Each number is 128 + 24 x the weight over the matrix's rms, rounded and kept within 0 to 255. Layers, rows and columns count from 0. Numbers have three digits each.

# up: layer 10 MLP up, 256x96, rms 0.0979, rows 37-82, columns 0-95
# down: layer 10 MLP down (transposed), 256x96, rms 0.0954, rows 37-82, columns 0-95
# gate: layer 10 MLP gate, 256x96, rms 0.0961, rows 38-83, columns 0-95
up37:132085139139173112113183108129154119069091139134125087112107122112144090107137172152116110104104064119126162105160106112137149115146122171111142163112116099132128118142094134154154163132100129143142135145143093120096134121128080090086088163121131127121103110131113099110140172138067152151
down37:155126121083116056136134126094142092141111154062127124111156133133155111103069164146135118100124079103118128142146178133089132111095142132172129171109082081146111097123118145157104131103135152133126106137151131130132159139125095151133134116150093136145124111120102139109076092141127096117
gate38:106065196115139114128138101153129136143093107116121137133112156094140089174107076111160119137165117115124095111128084149126157144129123140106132144148141104155110126137103190112079142160135149130181115142112108144129130141188121180152088148181157124148114122146129178112161107113117072139
up38:135081100146092140150146102143149154118136176125136111182122134094074117096138100110103070155122152116143109141111141132104124167125153132127096144150118123110088137186081133123146146121165113116154103093135140115119164151126137155179115125156096193148154097092091143096100107108140109112
down38:121126125135132129138129124123157166109179114105148154132137114151168153123155180133100108123140071148156150155183132111124095151152112078137152119171113151128107142142140106100140155155097113147101126131149130148118134102146074067129173110127150108158177147097127118185142174148091105185
gate39:151150152151110139107111118088151159146176103104103155151137130116160107150127103129109106160125122127156081101135099053163191107112173147167142092149096125123111205113126115108146139122121157157135138142112162157075139099129125152131158143148140150131135112136134097125144116107153114107
up39:130130143164102140114110119131152101139125114107129164139127167103116124126136107096107121121073077139116124120146111107126117117140128158071165123102127123141164140106099083127103170168113122143134111101121130094134140138104145122086101110123178170119071116101109113116165137102162119170
down39:142154124120168171123117142167136156183135184161162086114118135140117138119148111107137106141073122114102109127130189145097136100150129117095127083129087111127115101120137168146095111087111144125085125148145174150123130135153096163144147144133111117085122136127113126084133139154131139151
gate40:177102071165129087161120156148143132147137112148092141132158162161130122118161129121122141158116118119133086099132121082130130137134116144097134174131108122106120110139142102114111153166123092141143124114158139128115138141147111148125157082106165141120129145084144155112131132095109130126
up40:128100124151106144151118125104142095114129079134132179126167154099108124114137113127112188147113106159112122103148127152140107130119139123141141150161166116129112111145100139142130127130090141154131109158118131137129144153148142141168150146146083151140137128139134157113162140104092112124
down40:121089132161136103163154120125111100149140152132131129091114073134088110142116120189137116154084111106107143150130125118134134124148096134134159117125136114154108137155127105122096153139133104140115112101083082146118108119123118074121103117135159142088142120103126133134125117133109122109
gate41:145122119112114089117123143188126126125119109116109067158157154136084158147135141082111166107146128134100093100129083085115095121144148126107100117110112111116130172139078103114129113166076112167130134178123143129137092112149120147123136154122116149116098157126131147106135142120180166126
up41:199147117122107099180125133114139132115124088153085127125133146169148100104133131086105080110102147111133097138143136097097099149156120153176092131148127170112127143120098142071125089137148147159141128083173131122135124123129103118121137115170146102088157111137132143111108123143132130078
down41:151119128140108156160146134137149123097130112120162147125137127092138110097122086167159120135142123061104135132158119134179151163098120142149149160109135154133166136085092142140091127121161098144127158189108131118093117127164114119150182146137126123097114104154128110166171166092146095129
gate42:136134151148149116103139155141132125160104118100155155082121131134161077136110136137159124120131112075131123095139125128127105157121175156144102155141106099114125123134123124143124108117122161143126135108144115149115125086164145134134163158107112090158123142154130082135157108104148119088
up42:124111105088155091120160106166115126135111121101146164109102078116125098139113115131150133167097186106151156087147135119114102096151135144157105150146092094100137126141127124115142083140108166131106130089152140137120112166123144121102176139100102137117118126134145095150139121091165159111
down42:115132095109105133177154146100136140155106146148123067166108138147128109106103154157126115165110136125124096161080132141093132134130111092168152126109099129110126139100116118103159123104141112108168121118127159082115093145127111122102120114110092161076128156164113154118095102121141123125
gate43:164086132130116102150119100121123139098148136119137146148117166113148088127105116096160085115128096132134137117139109148109149140105161145125091136121177110099093131141150178158095116107153126146139158195105152131139119125103136132126077117153121117173116120118176170121185113123125103117
up43:114170132146114133112125140105125129128144126085128119101130109075126170118106115106182136113124198118140125094139108094151067107170128080134154169107132160100129094163072122154082118111143139166095092100163137122144133098111134118117136129111166115117127116125142107120109086108115116152
down43:128127096145154107127139160129119122116183156092117136155054136157104190111123122132121132130124130123132112132129139130126104118126098188110113143147194081148115118114182132132084145100143115129106147129098141145140104136140139163154130140131107146135129161161155128123139067135091146163
gate44:081143130149117143114125133093105112114084117085106121150123184101140099164131117087118121151122130117144120124129119102080117092091140139143085102133209066128143183131115175114121090114116121150119168115182108137133126113179141135109112161164132157160089111101135117138134103107133085104
up44:093135092133126158162092133107157100090148142126083115112114139131161104134083158142134121125119114149127117145153111164091104093136104152177126151112128110134148112130156140133119135106133137164116125124164148148104144126081132111138050093169147111150098125184114094140103095101138137147
down44:120101149120147123124162165104178192102138091132093140116151149141101094173142155090090158143090113137101130131120201131124123107114125124119147111120125152098102147123133126132165153134154110148115131155154124165153139098145097093134128117123140113175144158121143140118177179138107106119
gate45:114144133131149142104124113127130136144114141132075128139109138111160103096103165163127124145131124088129114142135147061099071083110141134157127087103110104156091124129104136104121099134100149202139146160126137128128106111117104173173079125129101135153153097121110112170119111105161142101
up45:189125145130127165121134123137143128066121113092111144120120150119114133091178146143167104111128126117136091092115141188116143095116124156139076144138110092109144128108156126143128151140092103123115111154111195113150100118090165111106123133142138108127081117130120170110119149131119144154
down45:109102163142111101098142133151123116127104110106122150115131108142122117132110122107108162124163114126123151128176100077141140095107100124166157141105080176096108194157127096120123066175152137148126181130103109129129155122149143143106117114089121138115142117139167096112116115145116087105
gate46:122148123106156130122158127187147153138117134132113121146176109141121102145156120107155094109185094095105111120145136125141137148101153113121154091130149144144079133134103126136150112145136117127133133132118108114070113136138080107116183164139164111124124121132081123122182131136109172108
up46:129122120119159138131127138162144116152110137145107114117160125140105126106131139123079117071109106112122155159132164092151125139128139137121133138118097168113123074120122093142158128143132099125114138163114170139107148126119119097130157126137160151091172197153097118142139135135105132130
down46:121132122152088093115109125137114127099145088123125125089095146145153121151104121147102142157111099154138134140137139120091130147114149158127118139105163109102152145117117120111110118123144093157142105125117160126155113141106133095113063116137079149109126092140144096113157098106107127148
gate47:134137117119119115132069089112148131140114105090156091118139140141137100123104058155162133091161126170099123126104114099141111111146159112081106130099119170122071147142156110135071107098153097131117137120143131146129142085155139154133124099148139142101135156101125123110127130111133127116
up47:125094140111147128135108111132122100107129150112142132080133124107137156077119100128126090127132139142125136149101161164143116132105111145147085102124145096151146153118133140139165085128121123156139174117116151110130123114126128109143202106118137135124078109137048155139090158128110175128
down47:148165163157130148156152086135119182106068106117145073146129142115095121126131160159134153135148146121118139164114130178149126117137162112125132145104102136103107135136120124128168152157102102127122166124066132148138091140126113115076098098157123171112131109145118152100142113113128128129
gate48:098139153075102146112141112092121141140145127121160150145112148143128118115107082094171147114172113108099116107117125102128091103075150152149153102149118126131135117174145135126114117138109113115165130171188145081109132147128184112137112142163103108145120144100131155107127127101100091154
up48:129111119111131152122106106077148106061131106073128135122138148106124156074141155137161123108152125113088101115159133166149101119122137140128137128115138132102118088134156123075099145147131106107132170165149155151134106152122158148111118125097149107110123126165108158126115142097090148155
down48:099118136146119140108128177143100139120141101121117138122129145121113083151117162123099116087152134136156194154148078141129142111108110119122126187127065149160134129081140116126154094135173127078168093139151113111107162117145087141111141146137133147107132154173130149092111151146126145138
gate49:114073116128148096135135165166150086127164103125109115128174130125106119163162130095148142085123107082125134119168099079146155114120132100129092117112110141088099099162152125106136129097138132128116115132110131174131128151110171141135104142141150093126129153074075160126146148081142111140
up49:125143113097124119116054142143134165136129113100138124114102124111088103142093104147147127123155154131137145111147138151106126147152141148144162107083119141102115141142173129126093135118112166138163111150097137111142105085155126146165152108093104165139156160081168120142116154119146147130
down49:142143119161125119170126126132148133156146107114164089143148127117127131112150115096094157127117099120076137138167097114116122139146148118098117183146116144145119105130087113095126125127106125085110147129110153172133130155137121176134135046132137090131120166138115135130129152111134090153
gate50:110137136154156140116122178106153137116121110079107167125142103105152115139121156130142172162092105116170136107127055151130159110152142130175142107099143088117115142156141125106159120102126130143150165126118115171165131101145133176187106131107119097182120156138107124113174140163149100112
up50:130136109166127115135130143118132136067104099139173093115097133176167136146097172150156120125118086108122125113159153127119090112105152131167101120124096063147109170143135098135108126130148123129131109105127134089131154129122144156136204101125135112152111148119100120124121181143121130134
down50:116108124126122120078133133105119126139126154125086117120097124156150125108164117127162109176092141111119118100151066054103161090166169112134124113125163094160106137185090116143134115131132159111163096137110120116151139121135130081131110105087147117145117116120134064118108121106151162116
gate51:141166150129127110164161139149092086152141144152152159119131128168163125100120147132122095122107078098115119075133122144138126132091125115155138141119128115142111160101121110127081166111114145155112118178106143162112157142136104129106087140139145099158115090121110073127134105082134080122
up51:152125122095098136174158129146094104151167159128144163109137114159165154130116138141085146140116117141064103106125139102076127108113148097132176160076089153135096133142127135111102143121109111162150115140159170131113101161092096137089155094132092163143113133140107150114147101106123107104
down51:139117153099124128095126103102147141134113086133068073172139148110098169105151111146107162124128154134115130150088123120113163130145134129144120085132120141128107070138141132129170095117110127110137113130130120073138135155111102087128166127119146166099084162135125131121152153148111171113
gate52:086096128091144157118117112170113112127114124109113125097141165155117132114149146139187119166095101127140114126154075153146093143157158117157151141158138119151084104177117174181142149125129104151100098213140102127174133132129128125161122165121139119113157117130160132108113141127120104095
up52:125099112123103110174075098140111097099125184126075100083120149138141107157123142131109090169115151161182078150132124124158152131129119137115152144089163125109158141126164085119114142105120151116131125098131100119122133167147119147107095130175152089138127111092127057171118099116101110161
down52:120105088150115056105108121158110133146143109141111120119135130119102138124097094118152135137173114131094159091133103138179129095162129201130099143178137122130183116120143114141141158117143148154119115103085120116128159103121118096180089101132152148127090119163144148164074141128154092107
gate53:133131136109135118087101095077113142147129164095133099153149124146094152108149161110118124113197121121123134120130152122134141129088137150099104146089129144160137138107097106116150162161133120102108108150131128116114118131144149124098118122167162123137112138132100068093129143134131144136
up53:155145148130071159133156137132139088112127108128128134128141097174129137127139143095123135126098119142136131163134127135128138141119118139137113109166100132135138186088142137147202162176134110097103094141125133125150125120135099131127099147135114112122107181110150116112128129083137142168
down53:102140110120167113136131104159118141106134095126129140149094129101158137120124138115103125114148155145095135110144116097112109111125087147129171100095155103142098128133099126180105106113137146134154144145185059121114121081105136141111132102129100159161079121142138140163145118160142110113
gate54:127116121095134121088130151134114109128114095160179095124157117155131146198072147138111152124118100137153124113121120149143110148130121155119171120131149184112120123113140140125150117121139128108125120160133129112106114119126117085156095135107150142116134134158107136096113115188146170127
up54:087152093113092127137140115108112135117146129170122129140080144145154102128114108073145144155138113158143153114150114108105127126130142146165120125105148103122141155127152086142174137114116146128158094117104158116115123108128124126126062122152118099131109168153105151138104116107102159142
down54:128144126110150160131075164147136127138144115102099139097148095132086138132162156129102134106133149102146114162116091105123139132160125148073126162148115191108111123125122175127126141108146136136112146111140169111106132109132080156156187139109139158099122136117137152127145106140126113098
gate55:132158136125155113142105143118138140155143122135181116107111148152141104141115168109137133159093110095148113045155118121160097154141138127172145090140158105115115106134180133119121158122174099125151114123116138136121171129159142153203128139149145139119158128138153151129138090162173130135
up55:153162095108147134192118092091154140119126156075103160124133151142137135122175126123123128117127142103154099151109157104126140167145098156136166117169149117137156124135117133119087165104123104173097096098146140099120147155131140115138150087109109109120152126139132093114101106124131125142
down55:093153134103126107106112145120119141124122121136127145093134168099120087098094139153170118141159156119131142121134143180121119120146121081090160162121135114139113142072139098094129139148138090082119161142157117105116053125098136123130129151121121127142095132128133144134139090125095102171
gate56:128108148135158117139138159129152122118125131137126081109162122130163142110102152136116130093123128139166141201168138163104122143103164155127073112106156102120148156133128152125147105140124142177129075124110191131088172095117122150094141126120085150145098109122143119117095123103110125133
up56:168144148125151138165167138097133121144111113155127170123127132113130122123156146188124148133128164092088143114168136101134104124155144138115153192156117147105117116130162116143124113111143125152075107142119124110110086110122091113142126116126117131145146156128170145150107126123101123111
down56:115106153096126124110117119102136147100150117099100116142107109106155143119109120123094086139145109163151086120082117145116131148145149107158107129090115103167138133118077106138137127121143114114119162148135125097124133158149111157123149173126163138156082122133108127101126173161137167137
gate57:162149134134100110121103134145167094097142122125098135122181169119174110092123135092106139095099105101108102169132121122114092142158130144149099112141150113152124151126101170131114180139120142163090142165160128144148114132124122109099147176141163134137130191099130141124108134109135158150
up57:125099110122160110113120145127116117130152167116113148122118144129113116130138093140118144125142140129118150146132112125068142108136146141147128104072132167148132141069138127093088076161126108154137100115106113133077137150133147153125117117112131159157101120110146161075061102107113166097
down57:133131107143139131150108111151133134125087122150099091150124155110139156097137116142108119135105082166140121140134045159175141155140110100133118132107157127150103110127124094145143160117156094112112121145119125173141151147110124106098170142140108100113111153099086094122135168096173153142
gate58:120132091138148150073086118103083146121122145130117103126148184116142128149085121142202116128164095111102119122146118107114137139086168131077132133096122118152101158155151144113149120122124135148138152122114137130073135127126077185174144141198156140100143157112107120142104095092137130179
up58:131078129119158117136189104158108083096111133087134149118134107139101123138157106161125145116137107094120138113174125119115108092154162139107084133112133137115156147115160107090157168178120102125092154077093157082128150162112127091092122152122197163141129135137137158111123152118140120098
down58:163117134122141121180129138164166129122141158133081112101142111168106105150073143159121148085083151163105144130123151139066163090131145144151143081128080129143124160143138116141126125144080075097111133120106119152145141089131137156148109144120095139145105142102092101105145148144101141082
gate59:128101143107129139173139173126112153130143113142128121140145168159156123093156108070187129139136100139082129083143098122145129121104125176117116163147127140123097142138128157107101138145139117130104128138124146125119098163184126155169128132108126118138090105185130157087127079130113122096
up59:128132097110143156140141099159146149135123200139117111113125122086152079117134121152132116108134137192078125136096142158114130171113133098116115113120125096134116122099150102136124137129142180125104069092137110134107126141144130174111114079112138112135197131116140117139167146131122106159
down59:129096139107115163121124120101125117159150133167117165146113123138111070106145154120160114184115125109122123105139103094125116172095159202153140124127140152122110121115134114142183154135121143124088148138121064086121149128156129137128121118134112123085108110116077130116175119127146105147
gate60:153131135157113063126158123109150129111179140107086124107128140125156155089094091138118167126117135096112141174173122088107129138153153195120169109077126157090116147131124120132139134123113154157126142147117110148079151126129120119110138097155125125136134135088118150115111109114163129116
up60:153133124109114106128111183137167130147108119109133135106153163115119173161159146130114145155147152160140161157093116119163108111124147132182107107169137119135107129141116154088113116131119108069117126108109116182124121151156113132108099132110129112158130140106113133151191122110131138115
down60:115109160142133144122130089108106168134137104168137133121150104131067095157092127125088088114132118161138115125111083142121141143149138134097113132094099142128117126124108104170126115138173146166119123086138113107135147161144120188186134142111133087134139168126138161089106155155150112117
gate61:105112123147166132144119172094096148111102130096144167127140115097138157092162132153117153113118147146133102099155035076127132135183146138133132125153169115104108109198135099133108105103145125146169131131117132133111128158166153157178100127115160126180087153116143155124136133074145119121
up61:144135095061123104165159147107085142154138111123102100098138095163083121105155103103118141161144163082086086116162086137134118147142116097166115105178165163144156175140129131090139099118123114133171130123118111108152137149156136106134111096117126115131114171119122138098109121045120104126
down61:118178125117128096097135126136143109146114156127072135157126110163093137148131152101155137122171121141137170142080185161106122117111112161138117164176068126128094131125182121122188105134124155114095098171118094120147153108107107135129157122128110128127160139160111112162111183169159117131
gate62:149057124128127145145080131147150124135102175143124116114096133136105109110112143098117153099109150101140145143090110142137074169124128115145124093107120181111074115113113153112159114078117143109184111133120120140124167129131149131148120148133141140130144107143101129144116123135076093131
up62:115112169173101122130094131131124142143145083143107161091131165103139148133130116161153106116116098132124142123098143133131153121172118157155160140125104104138147089086141129145135119124129116102140141136118135138093097123075172142140089151103113094155148167147138129099098117152110118164
down62:077145123126142096128142115137136127123150087076112095122103150161119149099139154167159111125110131143147121152142175127109166120089103103126101161150106086123066109152106114159143116131134135135133135121105140091132103133136119127134137136116153163082095106167153123132144126149141132100
gate63:108136117167153127140148147137121137147129131127130166106163161123082138119128134114141134145136086130174150137163114110091140138111143097147131095149155133117088119095115140143157131129118122169110184107119118123109200149124110212148144128123161161143123096100083109179128153104100103144
up63:149157142102106158082125116133142146134155144129114185087113126111153119115118139130130079155098175170104153122115117189120116107134116115166164124174146099110122123125162094112133123098114120120106144168131153107146101115124127158086116127116179108114120139161127155067115120101146108143
down63:120110144130139112163131152097136117150101122129171141157130097161086133104163127120125109126125094154112090094080069090113192174133110123126154165128141132093157117107167150155136170114084144148116165110115144112121150158154146085078148151103158167125131125140094114094135147122105130120
gate64:132099134084098092140120135115178155155081107149059096160182128127156119106119162149104121095120130118118118149112130138145155115114168114130118124123137159107121110105120123123163099151114085135127107143139148123133120079130060151123130150155123129122178116146107139069123144150130142167
up64:107133106112132095124102104087108141129092151131131106163140175168141132094161116118093138107149098100148130139140109104101088134069120097125113127161140093154121131084114132144134126157147132187074125110136159128164160086130111147153112097138105161095140108123143132129085123126154130139
down64:139091130103092120111115131094149101109078102100096154145123095066112101123150146133115125146094150124112126118152089125161169126160165135114116129111142146132101089117113083120182120125106123113162115134090147107119112166165135137164117114157153128148135128111119143086163154134138160133
gate65:141120107076143124116094142110144098095168135118152161084147101145150119081127138078127158124121174121106138112092146149116103125130112140137097154134125126109138122115112140171140100128141127113140108100124160103124158138124142119133121135143162109183129158072104132090135132147123134157
up65:142118137114110147125157166176138164111133117139131152131113104138127138165146145103131106134095147163116110134080134111155139141104147120116123127129158151112134061127152176130121133130158108087142131121116132124121129128127115125119099133115127161112110097159102145099099101113134136160
down65:145152160144115131107142125112118118157120115137118140145129158081127125144126090139096123134181115133106131135160138131100169121149175158123163111129115120144157144125090093137119150131131140174106159137109168108129111145123129090120150119120127127119160099094162109145152129113130145073
gate66:129126133155188102153142132128129124160149072133128119211158117137106140111092111165131152110139111106135123094139106115092172150142143132132134120159112128118105169152125119178099142175142145178125128125107104143097139149115142170115107151159111111139122076110139116161096117147189072134
up66:092105114100138146122149093126108127143147185125125151106173104086111110133136125078095132099112104117116119119121112141128083155130168074145118191069169120151130105118123103138175196122143126130141123107106100142112124068081118107131125146147163151113110148107115079098095138115139145141
down66:189095117143137115118146127128123132160162128100107134129148112102091111083119110169089146121143067105141093135125172109081105149090111128136109160154111100171110105179144139199150198132156152121098141121107164151063114133132111174108163141149126122108123090115157145134105130135127110116
gate67:103134108110143125172118096147104134114116141129127143142125117159150126110147114111125140100129149140115072136089109162094132114136141130145097142145175165126125086107132200155121131107052159131124099133120102124121113150189120121109133114139112108109130125175142180158120089109145092123
up67:099108150196135170156118115165137107138182129109134174131132102163082134109149089157093086104103142131121156081128124132085099138119109104143130104075146118147098084103140133138162116131123121106139107121109126135097130159118102136119178107079139110124106122175130126100110145134131069133
down67:084118077193149163119123183138092120118160121174135117140127133150082117160138124099115112155080158146098136132105129095112089145150107133121085097156109129112135140126155117160163089147125135122119157120143127142133155081125164153155104102124131136163132120130123120119141156158167130147
gate68:145138101148170082118115117166123142147164157125124156144099156173107095121106104132132128149141144144150135139131123079117137136144154102119124134105167127151119102130144129127117144107130125179141173137067117142130163104115118139158121122129163148119138122147149137149106177113135109118
up68:162110133159178165152113132123154137125145118143142104150144181146131075114111135128112126114123127146142120128152149090108108165102158107140142119108153100131150166077165135102138173108079198154142127146080155129118119164118154162118106126146148139109131119117139159144115129121139124107
down68:148116133153142081154108110149149134144129113090157150168084137118079121119119143134089138142137138141133075138115122105132153115126128150147155077108100127134096141102152131145076146150121126104147129099098122169138134078111088090105097156141147153135114125136116133147160124101166114099
gate69:152122161137159107154115159117149132132124102166109090151124138149145146097125100124109114105133109101086137112128113135108124137153132153146115166157159145154154147094155143198149140147122156110148119151132138116132117119153128126083121124173137076112119130150140126120152125081154117129
up69:115143123137151151134126144094125169138068172184089078163099145161124157113179130117122097154091171139083140145135128175107127168135111161136165136136151112135144102101154117113144133136105119097171087132158144136147117124147152146115128131132139124112132135126137136148183135110116169121
down69:099143108085113164126109172126094132113105122119139167115069152137114154149162156138110072153132159160113142132159095155133155135136140096139124126166126083131125115137106127082131137152119112134114095084140104149127125120111098150091161141099155151154139115118114116096127150116117140183
gate70:160130125128164128138157173156150145113156132101174100125168150111133169150102158123120166106159128154151136147086126122177118098088145097132128087112094151134122125167113112098176165150183136138103139102160130104154139086123129133121179112107155141124148121107094119147134163145115115114
up70:130129147118103115157128111126176118099093103103152142133122086168140142125129128154107074114129114107158138121168107130112114118159152139123141143091121129099155159134140118138143109091115156113111161108078115093158123214124132082100124086085141136147105089126168161140147111130123130096
down70:087155121135075178138129094096126159141119118146099102150154123113123126081170104103140129102138132146133118150126127134134130151113125159106099119146150161097109145106125152166123154132147104118170090098096161155088131149101140072159144170169096131133176143084132152133110114122150138155
gate71:098138094168158137170101096108161110117135198105131150121120161124162176129108112128132138131129101097135133133114114102118126127111135140120074103138165112174153171156113136107120089144077101137151138114157158088055117117115141132091126129119156132126096109099105112122083151082145121155
up71:135100158178105128149126121131145102141180125093117115118145151117097115127124098101141160153153155131174153121147113137167077151137136113152094144151147124118127105101078151123083131103125129109082095126151101119070122179128095140095157111136125137165135124120111121128100152113168155154
down71:125142156096137126140127148104119130120149129107119117140125091097149146114142157142155154133128117157158107066130122080157156107125067152123112159114156128142156121128169120146097125160109111139102180148140103131113101109153086084131133096167102127127144119160147107146156151168117127161
gate72:104109139147121125135141150113101121132127148111144091147171113133161162133116109140140133125128128157136153092124127115120124146132181112109127126105114136150121099118160070145111166105147139126114135165120085108173149078139125165126092092152120117181140121162132104122125157123149131142
up72:095140186113094164136160140128107131174095108121130091142127149146114130165125106136141173137117144170141137128132119159105152132145134110143131147134121178140140117107141115169134145106147120094114119127130118092157123127141134141170136122140070104114158119145152129137094111100135118132
down72:129158140130144097105151142133147142139122118153161114086101107128115119147138107111121120155139166111167136138154145126092128142100100163159146143156137161128150116085158111108122113143113108120153089147105119082085113136109094127094120141140144129063137168154093145157134132128126130115
gate73:092119168141151118100143156134163111139152122134112126130134141129133103128146119099147144131124122147121141133105091102180101112132123105135136147146154153117105110142120136153124133108120169135160167150166102132094157098153133178150097120125103133156142122173130121134128061106144086168
up73:155148121115123124150119101125098145116128148129113118108140160154098147139129126134172137117163136093110103102102120128133146162089155132137105185118106133145091148102139138102152115102137110098113055127128106168114113124188173137122173161169114103135091159095074094130157137112141177102
down73:144144161130103107106146136176087136141161106125120146150123152153122145141099097147139146140159076144143134118137148117129136148119161132124119122169155128116055137163114153129152161146138134113159145179126130146108125114127168096153141174152082129153104120133087114093129172091175146135
gate74:164131129128130139113084135128137084107162164076169114106145131127132150129116117146148183124133132106140082134136140124171121123141180098138120171122137091143111160122141141138118136129122107135118102130119147125052171149129173155115132085128133127131120116131072173063105138148121097172
up74:133141113133115106128142123150127104154131157102097109156112123148164136149116117134134111110138150138117162095117128131111117137065148109093129160153121085074116123131165137135144100116169149133141135101171121140114099142119137141126112094118105142154077084119123140172149126106130163105
down74:130117135111136139124107122115151122101093104124162117121136122108141117151165134102131082122137151112093130197102116108113113134132163162113158149064131157152113118092117099095103140127104081130106103165115138121182139138123130108135138141121137107077128127131134117107101146078141129138
gate75:092175107140142091147106144153176130125139086122135165129174124126106095131077122113141144162126137147181125132089124139143174156158123159157141152114134168143145109102092147148127119066135113148148171106146104135147181116139093122114144152133119126147165148125122083149153154120154117149
up75:129117106149120135121138085146145120113145047142122130149083111121110137122108106136126128128087143119126136147127150078133107129137141145168106092137162151128138113084129169138136120129085101089128138093140141108136126132113145097129097125166070103169119151137104091112114113149104101132
down75:148158139112151120111149128137126108118124177120135107132155157151064158140083135133154135139113113193108171133135109151121115127104128117102191111133132108159105093169114136147135122100180149160152124124108106160070135111165143097116117121111120150109153111117110141119123121112106155114
gate76:116125145142124126123096130112164116122127145112128113098097134124152139114105141063094140152133171144147126150113129124091148130096153121116104178108150152185145132077149098153156154201090122150183128090138180129113133129119139135127156137131114124132108140157135112128103108128122112137
up76:135085107103128079149174108098113147161141133115134125126143180083117133170118109142128135134108146163128153146147135118111130091139098141142109096164136110123120099136114132145120155100139143160159122148144130157127134148155096138170106082137093132141149087181120136096149123126147097131
down76:144129113096113111133103121124101125097096116087121133136140108126086107175158117128147115153133145108161158118116165127135177112161108136133098199145150130135097142159126122110101127156110134122158147145155163152173109111144100178149108139119170152123149124142115098136088133178127122134
gate77:079161174140116122134114113156103129131145112150114107140108104112139112110123121101157120112110140155110103106110121120115122129136150107171105111134098116149121115104133135131168107115148185140127135141166130109117114096161172165127136135150129130187115147167141147065126124130119135150
up77:085169113138114163104124148145131118128091112145093159156113112105121105118141112138127096126072118175093155102122138096110126128125140135151108088079126138098160133119131107145124107127145148158164141141118136125095104128136089107106136106132125103141141137132169128127159134109140122101
down77:131109130128157120114144120100119152135132103133087128141137106120090112149154133133100120112115146124084129137134094162134130086136124110129141140114114152129112196127127122109068125131104124141124125112103086154165163142122115110092088104141134138119118098092153075116122173130141127114
gate78:163114120154155086120102147106155103137125100122119158112139101083142091098154101171164142139138113128129110105135073127143133136142122172139123124130126116124045116151084164153152135150121122140115174161154103150148125114138158141161153099117141126156104135114123093119147120095142130120
up78:088107132094131109150127124185161143151163119139104087136158114161139150085066145083122104136123098149111127137125134111153105134138162152156125143119141155186158103130190129102136138167157147136161091116138137119143157121146127133113165171155090071112135104105119094087119138152131119138
down78:102141104129145119117145163121128188130119109129152140134144109100118078074138122135173131123096096137160075127130096136122107141138184143165116152144125166130141137162149158128179139148147136162137125128116077155139111111128154114101141128126113113130084111134107124121104139130185144145
gate79:112128118093168125124138123153152096131092113128126131101184117131134166126143151136128102121122101156146147130123102128097144068137136158092150173183138139126103131118116163110102113150124136152090144134140087147161132164164137107096109087104165098112136093130139087119119143110121152156
up79:159143128129156158145050094123181097128129139147165123106151121133119125135181095088140162139120130139108113130125157172143077103152108172115127145141136125112128146121130165099125150136141100141108159103138150070165094156141124112143169116126130150109120140107175107098137109111142157131
down79:117116108132127148119131101138129116096106155126091111144085121134112125157109175125113083180108128138117130149129102130119130150169102090119147096104139136161100120150063110116129082170125128135160051157123136131149092159134113150114113144164079125157123128146153141109142128124101143172
gate80:149131154118134134108096136116169119113137104117151162121149097174104122115104131146162110113158111090153101144148126081131088134157130147101140106148106123154100136144131131145135160119147108101168153147105139128149118121162137172138115144168097132192125148150084125147166127115141128142
up80:107121060119141175116148143121135129173143137143121123152134114092102165128141165108130126135120143112108174090103122169136135100152143139132100196110138136146107093108146151130147128141086152133139068086131128125107162111107128132109116170119159106118164079150165088097109093128151196141
down80:141133118111137114111103113154162161133121134139104115163137151135103120107143168144163151132128105100136121126144131092097070104153174122133183158119117152132142089167167127121116156139134145150152121124156147146105114115163110165139162109129109141109134084173069142108103082113128155133
gate81:111120093117137098097126117150175149108137155105132108134169098110127103125095112104127108098152073093098094096147106115146148130164148134122114098146109171150099177153096159114138168139114129122143153129109115104129123124167159123188144102132146129111128160127087157125134094161127058141
up81:124137186153059177159061101116058120141139074126145094096131170137146184091110100168167106174146134145151106107092152167115113168109095167147108129150132104119122119084141165147130100139112110125110138165163105131143126134124136137087089132154108106171120120142119148109088149118102122140
down81:126107142157123157102145110139128129137114106099154169112135176112151164109095106106103143105182097139147159149122084169088117126142110161127130079124147157127116130133099162115139160146097104129187144062161145131159064123146205158133144129147128141099143132103124156136117112103139109145
gate82:132096151121149146148155154115145152122162104150076156123151100119139073145131101110123145114112063151121146147092103135118135145132123117097121138094111134119108143121128140104130162196093123168123145200115150112160175148152139125092146111132141127129133139111161132103140115146110142159
up82:098136117111159091146107127135120121097106158155130119119109094112155088107134160168156086136131118107119141151165133107114145130127122147122139150152141126126171141107135138109123111090105129121112105157085142075120123155137108104135121140127066106108118158194151157131109121154114105136
down82:125144127163140096152133095122118114138117115084103161163143184115138147109123128107147121119163153128122141078116120132190134138125097143112118160121142085114130083121120119132092130153164161106124132123169153127092106124129130097126089171133140120113139128157075127103132139142163188106
gate83:101141076115119094142143157127110157122112130136126120128127108126146077095102192131183079112130135126107142059124078133117136169183119121188101111134133129116094147185079134113096140117147136131116115149131107142097134151177133161117144075141142111118110106132124135149125095115137137122